Weights of a small GPT-style language model, trained from scratch on English Wikipedia.
Size: 10 layers, width 832, 13 heads of 64, MLP 3328 tanh GELU, vocabulary 32000, 111M parameters.
Architecture: LayerNorm before each block, tied embeddings.
Each number is 128 + 32 x the weight over the matrix's rms, rounded and kept within 0 to 255. Layers, rows and columns count from 0. Numbers have three digits each.

# up: layer 5 MLP up, 3328x832, rms 0.023, rows 165-264, columns 256-319
# down: layer 5 MLP down (transposed), 3328x832, rms 0.0181, rows 165-264, columns 256-319
up165:107113161109128170167114162085069207178099105134175160156118156158131158110119111128176107140111092133155143141121100134228145087116123176135119106139173127126145126168161151148113117138109130
down165:115080092176121122131144098140113120082129186166134119101135148176169082130231115140144137135053151132154087178122159123121133123128157079143135174103139118083115079071140113091111145134095141
up166:123146182183077191151155170108137151050171061138150159112135155130141053117155160181094148116102169169132164119110144168116098135139170206101095201209113124111152118127130111108078110145195116
down166:101142162123113111109131157147117117075119136117139138152147151162151122111095156109091162135172117144110090154177096137100073179122121102093104041117117091145103176138105086132129143104095149
up167:135048173137109089109139191083108089122143168190129140153095135136079123125116114123151130119173193096074122200135186045132146141071145113128119136150170194137121066140109159216095125145148087
down167:132180145136140151151134071137095177155131178129131082164148118162179136107115127121157150175115120134110128146148116152160142108135179101136067128171077134148090097154118134150119154155150136
up168:127144097131119138141131139092148168158143067072117147126160087163160113125131123128112118199110104068084160126118115152138106131050101162157128097122111143171142111148140150111176105085131115
down168:085120103184108103098141089122110120095165061172104146123164112129110125101074116134164104152066121174144110142157105194059092158102108184118146116127149134173223103152148168172132146150118133
up169:139151153162090092170095132126102151134094104169137103174125119134136123115127171123162131079105106157140137118157146117200143138130108094150096149113188176148119128119112131138160088180168130
down169:184155065127157113105134140151125039132133106166203105151117127181145133077156104149117105134100074101166110121133189137141122049065162177179090125064113203098098174170056074176169088104210107
up170:196155164112107163142127119116185145189141185162115123116147143137154114100146134114151096161116169150109104122137107159136158143090097150142171124175119108131128111112052159115129122145133065
down170:096122152132142071159141159077132133104157124143158179143133100055133141165149122127137115116170142111135087128131088103159121133141144165143085164093163153144150153128175059127117110063152167
up171:117098140150124129115109130095097164105114101144137105093159116159126164144075178185106081140155081130153101104149179144082189152155127180128060111077095185155140059137094130168119078196161075
down171:102118153177112111085122111111145093141101111133042116183083147120104121149130113112138124151135136167123127084128094077109127133160084158119145111130069124109141139130136098165142145065145155
up172:115109171076067081115109117107126115131134115143092109185113115149118141122090105108147153134148117134128128163114080075127111119100171093118137108182156162177189084123137141129154172113104112
down172:118147186172175087130172099106112155152157098182136101119145108098101183139158148109131136133103125131120137080178126120090114124142108184135174081143116085142100171077153116145105131123178099
up173:101163095197121136148109141096137136071170150108181109135196072102152105120130120066105093151076102075175085145151143123144160166122103066141138135170123109127156103094060135118110117113174099
down173:128108132109084074128192124162132135144172129144080083110144142074115189120202130119098105071191119160117166148130108190109117084119155113054146137121150081146104086152083165100129123137149090
up174:074136137065127089149162135146137163183080138173135115079074121085085107139160097101137102117090078137130091159115152190174110146140136152127189142158158136097181061140193136137171137109099126
down174:097115136098099128106155150102108058119143098192146117124094140090093111093101140141161122101095092103140122100145102146093153138177106107147140139126146142110084148118110132134147106096124138
up175:161136147148123121135065103063152155157129113111135121125123119081137127158142176129106109159144133123109109122123079117117143142107066160160133134147089116135092146101105129145080135148159110
down175:141086147108158186153100128117115115069068094154096132127078176150118077111149182116219079134181119121163098090125119217129133118120089192059168123166056138125170143154119136108109135073153130
up176:074112116149125159104103183195118120156138082164098156128107094185145185134079130122138100143127111091097171100102066053082107147056130142135129159149115098141113139164086087214053117114118121
down176:117084080098134075151090099127122192139133110123150173121163129132129120077148059161137117105080172191188160142067132174159146153131126173128174169116107123115145119046109206144051149097142208
up177:145125126095121128160116092063160128130159166123118146139081189136124120139171134163095122127147131129143118097170083143199128111088081078108200164150070139117164108120144119145131128146175131
down177:098089202137127073074112171096148153119199110142131126129157123116037087161128168080134143084129144127137118094151138107097127113120098133181100179136100140092107179098169109165100109147174107
up178:107092123162129167146133139121176119171119133173102139161162127151148149193166066084166152130097125089156153133170070145106180156114147062145127082085099151057147098094159170137097126131051096
down178:117095154135095157138116161165175170125160095180117128164130161124148151097102165116078144120134134111133067115118098105041173121090118121163123151082183078143164122134144062118157176110065091
up179:120104106085132158181078092068131159121121112142141119095124134086139123195146113144089104121152133132106161113159108168161095106127165184089074155112163123129076093085153172152076149138137153
down179:157156115072118090168176147182133112099120099157097130140127124152153114084141083176135120151153132068107120150102107142144172081168179118171066128155078106093163148124164131160124124109195093
up180:187105168160129126110074135153161134115122092135088205127130142138162121134144110146119139100105127140129081152123184137142186092148097117116158115151045176052100124104139087112158146160123119
down180:054114181136129110180140137147142125064093182123140103146132137103152127146119080059138134125139143128153151049121144119142087130144154130116086173191118138183133088114109184123135111161127161
up181:149133115168108110097128170161143147145150104121116117117132164171153070205099122136129150051102094080169139078134176089163203168160094093147140102119125148125129149114131126138150103166108152
down181:140111131128125163102125168111098090122127102121125189116125100119123094122162118171109139137122185155170116123192129119090122153104163110160190127153116156145117182181193111064108130123152141
up182:129123166082086176115156121153074127101102166179088151089128106164126122153051158105106152134176078120085130097150094172163126154172097126123114100150143103175168055114161096083160083080153086
down182:092153129164115098160135133193116166193133122135150160178166127137177176146122138127066148113136196091153174088093123183137080111106142115120142144159109149128092133156187093132191124103157113
up183:145118126134104175115153110071127173124111108153129109170126111160146136148129128166142117178096164069088116157064144102169152097140141136142079089199149132163140148134140094145174135145151096
down183:122134121195112085139115115121123174125093113141139096184126100124135199170111150146155160198116203129145140107143123140155109154126108104115084180108174124122144118149107109091152085133062133
up184:179142111144134127174102121152153193164169172094149146130138122075210119090133155125134131140104157129113096107121149133167101151091122122089117088107167157064126150108059131103095065131120113
down184:169112121134101042181100095147196096118087105126073136179120092073073171151135114097140178117129147135124162165132155160072185182155128184129178158115133114148156155102122082141108106122040119
up185:139082173096092223164082088136153136194186148101146125065126124107138077097098081136087113148113125120172140089110085098122203129145160137153168175148090095177171145120070207166133150092077045
down185:128132126156113088079122156130066115157166137100088139147114192173201067139095116141090138130170125117153118108162094135057132158110139127098106120164103097117092126142108131201111098200099198
up186:172102098157193102132144143145170146119102141128146150099119067096115132164056093062179112138122144028087170097135097120142194075105117131181129120185129133171099102166094096147169181117114143
down186:133104175095203074177169147153121088127198165153102133051124188157155155192138185141137203134141149139128166093212168126186142107062123053119168116105156133134172108112117136087121189076138128
up187:130139167161165165145148116125073160111128139137093101073122153149181174155080084142110105082160130099118143111123088095144098157097133134103110117163150146119161116098145122109144134182174112
down187:047198152162072146155143095167130130151119149146125143122110172109170140131091148101119154087115077076116118097199157107093145127148045089105082166145126107081163137107171147151128129084112087
up188:138164147118166118164084111098107150184195126139203129111169084114130107159153138177142121131111080127129147125153162137140066151116148122151086109160155135168111132098155179109116086185156112
down188:126131136080148154127103105126130089105117111143116171146144114163095088130118142097158115106166154148151094109119131109137134172100199103147123118138168130148136084171107068150124129089132120
up189:110131148147167112157105174152140119143129104118132101143171108153141119145102160101130108136099140173147143144080167120111144105156165117135122206140124133081103109168116187088148155135093188
down189:129082097150109139085131192143125189052141154170084140124141138126123132119126198172131139102102159129142099165147130136102147118211099157133157107060172183138117151118120098152159147121117155
up190:148117090182111157178163102147136146075122098114121133130105182121121153164196110141085139179139151078157114127151121119160093128153115096100132141086205133185151121078131100119152083106147127
down190:123156187169113104154169158133110114167098091152138194118090126166176087114136149136149168045153115111077126071148224147119120127140135123123141139142119115148099171222112116092102103119114134
up191:170159069098126131175136117115091082140164105104115159138128142103091130166179118056136161138126098116180137165130163164099097091189125116119189102116084159096111147129111086164157114211135129
down191:147153124131134139071127071084115140131143120145126151148215074134166117130167113097136196104065152154122131197193120136118149143125166110158083129126100139089159103168126110057128102126152147
up192:114091057079115130103105096146167201151061162145116098093167118080110159086106118085186134140157095130142050154143081139166171129155156119089101145152146131117148132124099129123095133085185138
down192:141103090120197174138177128103087179158189060163174093071127135096155135094149083118152132066111099156096138121130162126134126164091133074126143141111088088160104130162141115127157187117104139
up193:140094112128086098127132125157137113149090033140099189120148122219113165102141091102134161165127192127165125087092143112154061149095071138099132161080139094196171151164122107111141131140162135
down193:081168168108153129127038093111182093182090128164151156090096130119164137173118089164100038135116134173101109138101120106150115148129158156153116109159090149118127129145119185081143145154131136
up194:157154110102143093130140150147118151149147111113130124151089093201186099136097098103138116158117108156111147145098069098136097134092095132161141150124135061116144113118130112151132116138171167
down194:134091102159142135189109106117137106148119144175079087108136119095055192131143118141158125111121170109190107122164147146114175122170171143140142151115111144085164087107080194138153116188121074
up195:194054112106136163151112107151196113162156164178071111143156135132132108112096098155079101140129131027159158175113092111097115099125141121077096139216157105167148078091146132169141125127099130
down195:134156137198117096128142124150172164158171158159155139116150183104108074142171121177107106108190146141136091158127081130133088121077137150093135197126177135139165158116107114172112188129137122
up196:097088121116128146104089078152112146099206129181137153133086156103220145128117074108101104099091160103143122140137154137118181171153111098093093123130156155130124167152083158122121173179119091
down196:125094092164176072117155112129124135116113078150107146152155155124099129078180172123112185143107136083160086161131145183102144125113135111142129146057097147068156143123171109134167113117137097
up197:163126085173146083124114140091092157117107118129122180136174127098141100113121096124144156153090100138112105109118164108205135128071127058122121088136126170095170096146212120121117144167089157
down197:137077183137163141079089094137115087098120138176130196105099170144098159101101113130100114133107140172127142173117148094092140133144133067170058087123131090122165133106140117136135156150118109
up198:139088112164160193209083123107115113114134170109160136093113079123144112174127156146150114092135115170116175152144102159120144094076144150137139169106107078158180147143187150128137104178127118
down198:166146104077074101135121114155116110108135102100146163118082093122091118108125119139113107172136107083142109145122110089096161089177137105134082122130125156139169152177115112126116121119105128
up199:099148122160155089133113135119114150089105099189119102173117116124136139149087117145101124149197169128150110101139158092144104136141102085102094131122096125128150156110130135126103069144154090
down199:108145098116147124147176108167150076157113115168094181084122145066163160150137113208095121109122139125106069108169154110140226143143101133127114143166111161105204120136119120075188052116094130
up200:085117088127118165106027046086139142099151127158097149110106129158161101085158093132123097135183111135111138103078120100197119070149111142149137135139178125141118126089115133148058098105154115
down200:134093162120111097159153091164126121076070075154136128093150130134124090155140128135113127097100147121098154071160096087109154154156131128153165102145167125134110130128077061137082117129124155
up201:150092112127184155132049125074106152113166104144165121112102115175153170175102130170177106192167170109166120112130124127109127164163102135102149099139146155119188146136172176106173187108092085
down201:102061087171119156116152115124140067142103182160094085142114138185166118172121118126123113113152127171104158119131181101140077098155066080120159128124146131138104158190166168136143093109143100
up202:076105103157145112162153101090104096116149163157129096091160132137131120182172188165098158107111126191141114166113132174105108134131122126104099146159200134087161155110128106115078148115104145
down202:108150107080166096099141112138120113136158102133181108127112137142093140160164128155080089083137171094093090145158084126134124198165155150160142126153149136111137091112116119101152109124116099
up203:136115169122191051148090093143113127174145104141108123145156090115189167094105123097114070114086131113111115053095174107157103090104192135132125125112134118084152094134149179103171133179176105
down203:157180143118144201124118152089106141051130128087097123112050129125132159137150097139083171124091118099152168145113131078194111136187084119066150091163182167164195149093174125146098088150127112
up204:145138186146145100134043127162171153118114052148146178167125076157147143109107141068157134076166148081116177181145106168125083135078151171134086163125144170125177125143163106087115145111122118
down204:108103150123113068134166135092130083110132138137123141121172165159119169146150150147193125135167173143115168100129078142133145118113122129122110102104134134150153104089133148103150143132084134
up205:182111107104134149094128101122073145149107182107185114131096100112090164187137160134149046115073121105092130139121165098157152107137152132182157211135147144190126122173153169155216097176168175
down205:161139133062150150136093139149161132082110126063159128073157118119126106113110154119114070144102103105098118146114095109098163166091140094189162084145153117143126130066191121075122071134190131
up206:133128143138079125093104094122105123132163132102081060216120189123178143116193190122123140136159136109129066159136111118177106137161152128102143149118173149124171183159207109167163127086101056
down206:153146107088133091084096128099139086167102112171120208153132104165117102154131085122124169137121113112134144179161073120062114097117092128116097143171076117114144153158120140108176183120153086
up207:113091037153092155105079058183105136239162127177078150104061128105124224208155053100143078045147133222073104122126128149167113153144147084135228112151073188189183146108196161166167140185159024
down207:148114032150085134107094007127136177143196167179045047146134103105183185187024070072085090146113097183117111181083134174152079154153095156155099120136062178157090123171121195109157099172096146
up208:153134081092190120111127104151086189131185115130074081142158164065093136135155114083091115110135182129157097141115122150168178141157159128091118132143179169143140137075126139183167113095206119
down208:139096135124088190130107175130119139058148118087086069163143091088073126173110131100092114128129117146162144147134100171113208202081125060071145129186130140128175139155100143095157151168096130
up209:143136089130155112104121152153139119185127169158103181175128082123136169214114143138196164151186092076142182085081075173148109155058148041141090153068076139150147198194126145179072161095133085
down209:083139089094110107125128130149122095133144165119100169077111065160113157100131055087015183071085141093150188159099099076193142140098086152138139105120140097092132081130168136097080158163129084
up210:168147141107105168182169147138083155107161148155125127130126108035204132126174135118169084161136177091099179131105119153163103174089072129101119088158098121113167093085128112125138136201139208
down210:166138156149113124118082165149076089075134148127077110148133166132188116125187153178145131113119139092161120144158129139112130123137168112128120109099172107113146113112173119191150070201096112
up211:191129131155096118141106144186165115135112082170195117155157123104150127129115139073147093085142130206100172126204146126139120130089064116131145103136125128145146183138097094142177167153198078
down211:165092101120120101180058087173104090097175091151171083102159188180161114100160167084195123107073074117098081073171098158111234163118128116087068094138188114127076147138173122132101139085150127
up212:164086155128161120184132124163124135108123125190071090139122132150092143134069136121149114070092085126120123135070196101163143143097191127143193126162147190130117166129146111159122117119106119
down212:073116114082169121118151180156119136131149172057166153152177118101112194111146164167141130153152115134163111120131107082069140122139127142143194131122158129128108147056177116108090112151095082
up213:139142122129108096198132143088157183124109143074147099121180127093061116125161129103095112154125117167173110162138105174105149114201182061105130139139121080154141155104151118164141117163112120
down213:132149117077145137153154162083107111102063067143168137113125157087178094097141158161104133115159133146134136134106106192164141153108114165072145159150149141126075102133077069116143181123164129
up214:106090162155155141148127193180139157112112134124125085142113062091151107095132143095139155090099105129082106088121174164146136133137130099140158128117104125166165157150207155137141077140167094
down214:124125140106151061109145111134064120145157160149174061164119105121151118058109153145120135127129104192096114170133089140118148149137074161112137112114124048118113104118095131132178129183051139
up215:189157164145148160134120174133105062116120142124162099144096172065189048098093144118126143118047101012160134105182145152128165205147118138080124112157136125102169164174151082088159090135139044
down215:063130117148162091150143117106171115056116103118079140143108133172131096145170098132091139141104089153107163135114093076121117091060142066156117116120069056169164072162159154164187123116124133
up216:139114091117126118121096125190096120105108151111107158091123089114110158168191176095101154085042080128105146132169112142158186128074176081097076118232216152155123146114082097115163107087131054
down216:122126109152087120130101158116104136193140121179075094108129111146076099106090108055159149195155102114102149110158062142154113070083141148124119154112158119051099143154225153036122150177127084
up217:174125092151175122118068169175191129122143119124136118070163155143131127131129151111160075118085149140120102135147162101132149194123135110114099125128091119120117130139119195145111098154156075
down217:117110134109105095141123128084110129121118051120082125094181163136145097120150120168086148152111178151110052160134115146127160102065123104170183148104095143124183127143143108127106095146151119
up218:145145147138149126114134170115100145181177125129121117094152121142178091147144112135133102168114096102138082126087117083085133105066114129131135114144143069193139131111131128174108173198080135
down218:140099104095112119159091118141152165079117150114109123151130133094109125065053111148133112123144141165106126174124145132140107095182121083142071121123124168125124140132151100121178107086159124
up219:135146131091169162129138143139115136113062110144149160159118137157123157141135128134187058126116139097126092191118064085170093133110137123138137202148164120122147071159128091096155087105077132
down219:121139134122078124154115084081160092080154128179101146096043106114118144138132157066181165096120137120137113132157084109074148096086128122084132157171121100124115041096121092135124115150158106
up220:065160110204136189137154135061111120114182110105135132121164122148169127111158144099127080134152127151149117111172071086104143104097125135138127137123141097092099144123194164111079165136104154
down220:161103139079121152160087160097120178155102152141124091147108155093160095086166077135108115145086095081127159093127093124172065112144141097108124140179174176186133188106101130153103152129141132
up221:139133075123062146147062133186115149118111160163151143117122094124102104120115142115105119126084096112134136145110112072157108103090147192130061150083161180089115115101184175139129100131231065
down221:164094091053122151169083136148087034159113104095129163117136138122154147105099117174166127147138104130166104148120133181103126185027138041131099129089111134112125140115072121103117108132114126
up222:152157115145121118174122181100137123154126111110150135158115178140198121127107145107147107097093146094074136128089117151133120160097096062124125123144156124098134131169122090181178114103153166
down222:126138084109070134117123087164177108060109102143099167093156183151144120175151071188117107122115128146134133109147092137084161102126151157122126045116154114070139132112137160114140104142146132
up223:146121105178185134164083132079117071123124088133165130116113181110210108120143023152163106154134109205138153119117120062166196094072168176138041091110158156147091070175110105114116081111142095
down223:128127161056216173145140096152135120066036141190136044154127190071124195034181074111186119138111137141115053138145121156104123110056147180183096124060151184177063000166108165081132058155177105
up224:087174171209176062186121105117099118114137142163134144081109129098094081121162102135116084104127121120169175110180083103102157141069116137085144113152098171186117116129161121151096117153144170
down224:116116132166107126159180104113138120128163104134130126110094115118167162180106116122099137132110207139184102132121174120134156143100182169138201092138127121163117143056103139149154053081193143
up225:188126127122133160170172101121215110062067133151074091146066110196140151113078082155146068122127126093203143131137199102128163078155196130154181172161123148127139082110174109058212042177150110
down225:134131083106102074096178111117101075155158126119138150147125128094102221066132138157115077101104129165112110102096106113146033120119094138163138091072074122136133134098130149144095083135144148
up226:142137152101122128071114168147112114107148133147102138111176137199184109113124117119117124160150082105149153101114212072102106137124118158137103163232102131107120148162112171107116109198128100
down226:120099135184160116154147161127090125129094104084091120166105114082141108180189090124134172099175150121077128135136169144118158100126167074168146138139154084103120170156136114111139136113086146
up227:125104117166188102074104129099083124060164098130121155094113176164171067116162093098174138094097166151119110151161160100155089070123137115080105153140156183137107141113137169145111172109170120
down227:097201106148137139168075085140098140189128107108137124038145124147073135130089142189117107102206082104137181117186095141101148128103118132099153090100159130074128122103132105054116105106090137
up228:152157114142085142135137104225169139072089070157104152065147131093211095181122113077126057172108124171100105097094139123135152182107111200115189164129160149135146067138105116136192169110164181
down228:129105135192135101150116118111121090130162146103133113117166137155099146085109107131102118174115158138087156137170128147157102091126119144108125139159098117138114155078137138107140165097154084
up229:160145074181088131164126128102221171114125077100108152077083139063193203181086118142173140080120108130087145133137124156147143143137134132151100110153132092223149205148115119120144112174117112
down229:136103174095175114072132093079079172081153111236155063160120180152122113143110082128146144147135095157089136088116139185123146120139069108147118063093079172108119113148192092167149177133135141
up230:100149100083152184092119090154078043099090128131097191162188120126184158098149102103121158120137100089123141131117052049125094098125228120150095085115132115038115110165182147190155118094139122
down230:098111087103124146090164125144059115124100123115119107137098192086154124100147083119122135070155062135171112199108101155108156142106181102143093129137184094107129137088110086170129167112216145
up231:167114091136117158083163133125141131167069115156070125150145107184145126163134157110160101162121122108131079166089086145141093142126146109177122162105149096152123104061188130134136176126141126
down231:126161170101169112171162124038108170097079122167142170117156164124107054153092149143087152069173079139143125084147124085119148118166065139133119158070130110145133098147086170139119151089118143
up232:173112165115123180198079218098129101115075167156160096169182072055145143129147182120130066139106148074150149165164171151134166108126112075111141158168116177098089093181196105140129132122164141
down232:100173147107188112083116159095131106148091181145109119126170177084113049137108137160154112103136190149160122144218089196112099071102091161142059153120144101071152137142131048133131129149161146
up233:060107089107146110168099147117141190091175153156172154141080167165087117111119097133135139151091132130088108120125187143107128146067144097117137154109176105095108104108163078125106171161076146
down233:148175110141163109117136146093120070168099119137111126148166137152132201108082132174106141121122187138112109114122098093111164108132137087090172091196114183132122137083182123069162148138151163
up234:105148114102157146116134083153112071115143132102160149097099083068115080132141136089126166103081104173166124148157099118110116086131137176136091137140138118097165100081118077120131151136098064
down234:137147129113148125133095162123082111175121152192144127148171137103128150038205133079132117108179143119068156205124133175071133079162085154124122194133110169182095098117152127069132181099151135
up235:117075163155127151133145155212170129143094064130146145096145173102079121104084119183132140141131094127158122134140106101109107164092160106104121154140113108136156128137155079131133126178116159
down235:071112110148168128152126150111178096133161144151115189131106156119166133130126166123077113120148122103128116118117075105127167129129096169157124113111094158091108116082146114140123104179116143
up236:103109161117201143173147136107159127124102171151101131050065133079093121166142136128105091105175111123219149102138136154088126176078184128132132106116140127089080166084132135146117125152158133
down236:124129142124102100131164128157146160102145202114148148176143110109159075087065132149171144123142116154150117133166143132130192133126151125099122136139124148108120129157106162120113102173154073
up237:099062172167121136149085134141092131166149117119142162162129124154133176105101154093167193112090089098114182103178145166150169151102128165102145120112091146066159181132107149138134159126159131
down237:146116121119115105162176131105136161160117136134121129165128152111152113164126106165147151170144098135116176146107156094154145189137100180076177149156106116178096098087130132119108078108139179
up238:068121166146147115107149134162127134157189093167082100152151123134144148165180109142124107066125046114071139089130100109157173105154174091120167139107179113160121123087096116117153161191143142
down238:119131169085183132095161152134125172094130108052153136027160123092090110117053125141148126106169115115149139153119144116137164059054071190158132157111089114149166134085171092176161136133120179
up239:130149130119167125123151101108122109091056077155103070105143159087103091162092103112127140104178096165100185059154154092121118177102145118138155192115104113089147142131090121168144153110174140
down239:190128112084096129083142128192081165164105164176086160166075161142116150128120117172082149132086103145114153115161089102113120111141086088099111105118178135149173090149150124142161085096074146
up240:115097127113080153104127131145164186126152087138180178093145121124174139157138074074131154129124127107139129120077134156115109138105102164153147140130150099134130118121138087149195094077175163
down240:129167126093174113184126130102150107122100178135104133120152122109108098145066140144112161130071154155174120157147145114126152135136062139135169126145175075125125089113123124115112084085192179
up241:088143112110137049172073114081168091130204144131139117154108095095132168141174106119132101148151149090130101183185113163109145043098107110151160079134178099077122097161129137122089140118113153
down241:130121126144122103084171148113183155165176095105097125141173117122141095138127105063139177122192069153105069122154121157161123122153147128138121108085122126146068131115117073159073094119108141
up242:129080097093111115111112224135156144137102139149112162161139123118136121153117135133168110115142083120082136164100114128106161162132142165124105163132143103085123124177123082091110105142160106
down242:133092119130172140148161089151171098137115124132153098130085099152122087137056077109127124149115126149140102151138138127141104081190153181085136142138129163094149111146089096108122127080077140
up243:102056122073159075127129155130125132140138158136149182138108062142124123147131106092146159127163191146058126123126198147157153188132128116116141135114134175076122095134114130138093159096172140
down243:084188110145149128088143046081157154041179121163113109147105096129087101125052121170157148142126094098096124100106097116169120126138122122097158173141135161173078087121123136116088116153131082
up244:137057157128129107140078148097165147104120141152132176155116151134162112157114096151154116130123143130117095163159112145113102120135132112098176167148167178139123157106079161137140159129150138
down244:152109129102112156116136212114181162133117131127149113103200119157128147141134086164089130076134102163130138089134107138124159099157151123137183072131151125082112133122178166088153122098155139
up245:114176152165079142126114118139132165135052182165149149109090172170141150144083126152067165140117122085136137111115089096146159111107171117149066075095134111053186085154133155193126135182109114
down245:125114146135065098103157117136156116107114217125112142115112120140064134104161133124154093157167106073126080121120118116174145134112165123173074173077104154121159126132199142117152154135172084
up246:166097145112087187171124095131117132139131129146150116119127137159171125094140143198129127151123125132133109126104139166111136135183105129091105141157102170117098092140114166119106156130148061
down246:083103098075103105150118118093106150182123113134141103142147171090142106139134141124117142134125120051128164100110089132158132146118073099108179119079173114098153107143190132132139150086156163
up247:146175073176152195174091131126143135181131101162046122082107139116131156110136095145129092051133128167136184141136104091176137120108104139174108113097170114076132093090061135158155178121099118
down247:121128143145155082130099136137157098024098120119159110180096157144129093116129185128120117141086091073123041088171172122120148113130145154176092153149070066132138090156117109155159050099132134
up248:147196135110095129159095137153137100146142131083164125121136139191180156136124140107212122108109076149189104169099109122166120171114183116155157088138125140135140104183105153156139113144095175
down248:131115154047100158115129117140109045126143119143176196117119153153102167123145087106187156101109145069234137127151107128098091053151158078184116054108165187122082132141136162117112144086090153
up249:133122168163129216139081137121146138052140161088070127128123113062108123164146079086120119140027137118078163093156087148111206121129103128094136160134057116136211164131130104118195096121138124
down249:054169157137137167061132092167155143090138107077135094127150135079090093122114167114138154098140173105128172119046087127056101166046143107095160171143122162119129158126108188129120132164165124
up250:153164173127152147101120162130103174100128171169118095084151118076167113114127111095127066113057114096158125150066194081108211065113100062135183149100081114100122153072131116123125159106164143
down250:113165151115110124144165117123165096161119085099155122121131169133091057093128075110120151135097112143153165119101153171150067089118092118094153129123148133207126174161153129123151123113079097
up251:155079100112084089126066148128109141162138101092138138044159069101106106123091107117144129088081095122182167151154150070144140171083072147110086132118136148089128086139158059133144128172105084
down251:154091114134148120095076157152109163151138090109140130119134132105125099041160129144072086181149175139117115149109250119118192149088103200120150122129142084190107133099109081156098108173118110
up252:111156128178169128126136159128107162152154118216175115118055158170165128167099127112097098153134115104102145109116149074173142136131131145115119163109146100110154145101135171150108098148132103
down252:099114136123090121140181122128105136099159125102151148154111104113148111157111110149097116109070136096110172121151136170083115124085162142112120120071200131138106143137127140133158116101108125
up253:150120104121136098136098133141099097110100087070156105146133108155132126179092130138170103088148056122157139072150119137188123107114159173101063129131146133124159168122157042177124122142093164
down253:198076131159086113187113107149134138170127139179140115096186171107140113131163135055109129145128116104070105133098117144119166141142088060130130201217090139108139114122152149178093167121096116
up254:142118078174156188091140064112160147142146077208150092165149155096145145132123094164097176101135092173148124112114168139145132143123147080099145130076149119170132105075134133121162155165140093
down254:112139180105086144097111141086130097130179057115162114097133120113132163153142158148121140142128122110134139141057159087095121177153113139124100158173104128142105123096096091161130155191110097
up255:176142095124169125146123173141106157181099099112112200113135121164127144143094113083127146091183083081168129127094081126168124165138166165117130178128142115153151128142129154097137062123122097
down255:078161134117097127154123104106072035129139140151122158145132138147125139088164145142184152109126145167130097115129145111118109122159113122109149157134123113051119122102185148128131169152128160
up256:090137137159135124160126158112123116074100108154171128111126135128119142111107103139115084127150120123154200146152166111130080130158160109137187148081152164117050168138118176186142126135122125
down256:120130132121111074159154114132146150127069133133074131096133104109135057115198099089142130125168193205080076169117124115149137128087109141106075124107097055119121121146128140198174085079150155
up257:163103133113115124140075142128139148213105113152132140129132149114104109149109118071161130127161131189105185143102086153113162020151182081108145140142102146114156093167114104176153106114186139
down257:096154147187114160102100120094168133125183099147155119116116126116094139104072120130144130115178080120128143125173158154122105157133134118099109111098153090121146135126157128134150111081154091
up258:081102107113130131107112091185184209170081089113192131171146099177098151114115075140163074092119093083054108142134101113114149158100118144144153139114113111125099130099117133216093170191131106
down258:136159141130114125097153132183154150130190116190172153068168177105160155187192130132108148136161116151061121132157101165126092147120130093122161115166121155172092115120156098126158131172155175
up259:173143152181142089081164094118102135119162164115071158142097124108110158122118123142178081114139081173131125133136171154167183138141113128117124130118151150184120122129144108132171076154118096
down259:126167145080145084173117101126084135155105128107103113137185112146168135109087101118171126175127180177066121128117133138163099159097131118166159137155076132157133133130083120141142114070093076
up260:142126113188149137093122082159098179123108079146093074135100134110119108176132106133121139149093157148108123099079081100120104116130085110136111101159112128082135115126115159146092161111132108
down260:104129126133108107172188107169122140125166186104131084089124109121115201134178119184145143120089142176144114116093157116171175165140130161095121164098132158121135124165127127146145123113134117
up261:120150083108116110150127109149165126119175111103146152147090156094180201090138119097126152146171111107152175178121162129146078132112123177111194099108163116154171108096124178083134139137140183
down261:122089114074137124100134080161067103163128129131066138142154152175132135086154170132042117108091106202136152095111107144136085142185139111110160093144142145125064134115134114128159128119153131
up262:081093151087171149090077082180186123102071159116115123186062110168141159161167067155098107183133081096119172118102120130206085090182107160147123146097180105129105195073091132106142067171122160
down262:100133169141149145138094095153117117140118143155123110111095144137096188094114126113091073137137152107137100146136124125132128129142094120072083107159159169136114110137108145169108130135127129
up263:113116146121145140117136063118142150126135099084147179153150105117162085148099148160113145163119114155123127166160112124185215152141096139146152117142140156086166129107155145106156073099144130
down263:162163158164093114125146144136117141100128070122128131127127113105072101134114119176122130088156118098107145112145114100067123118097156158124097134190108131089071124107134135103099170158155147
up264:126129160080089087164125110128080110153118110125122157105083166103196085081135104127174086095070069086127141040192114127124123159149182079080121143114088173148184117149073108106127065162167084
down264:220139131135118122125126134130135167132156122135148071175134069090099094099177110083187159134086158155154112159122115143126077113161168173174164136120153106140161044164116134165120115143095144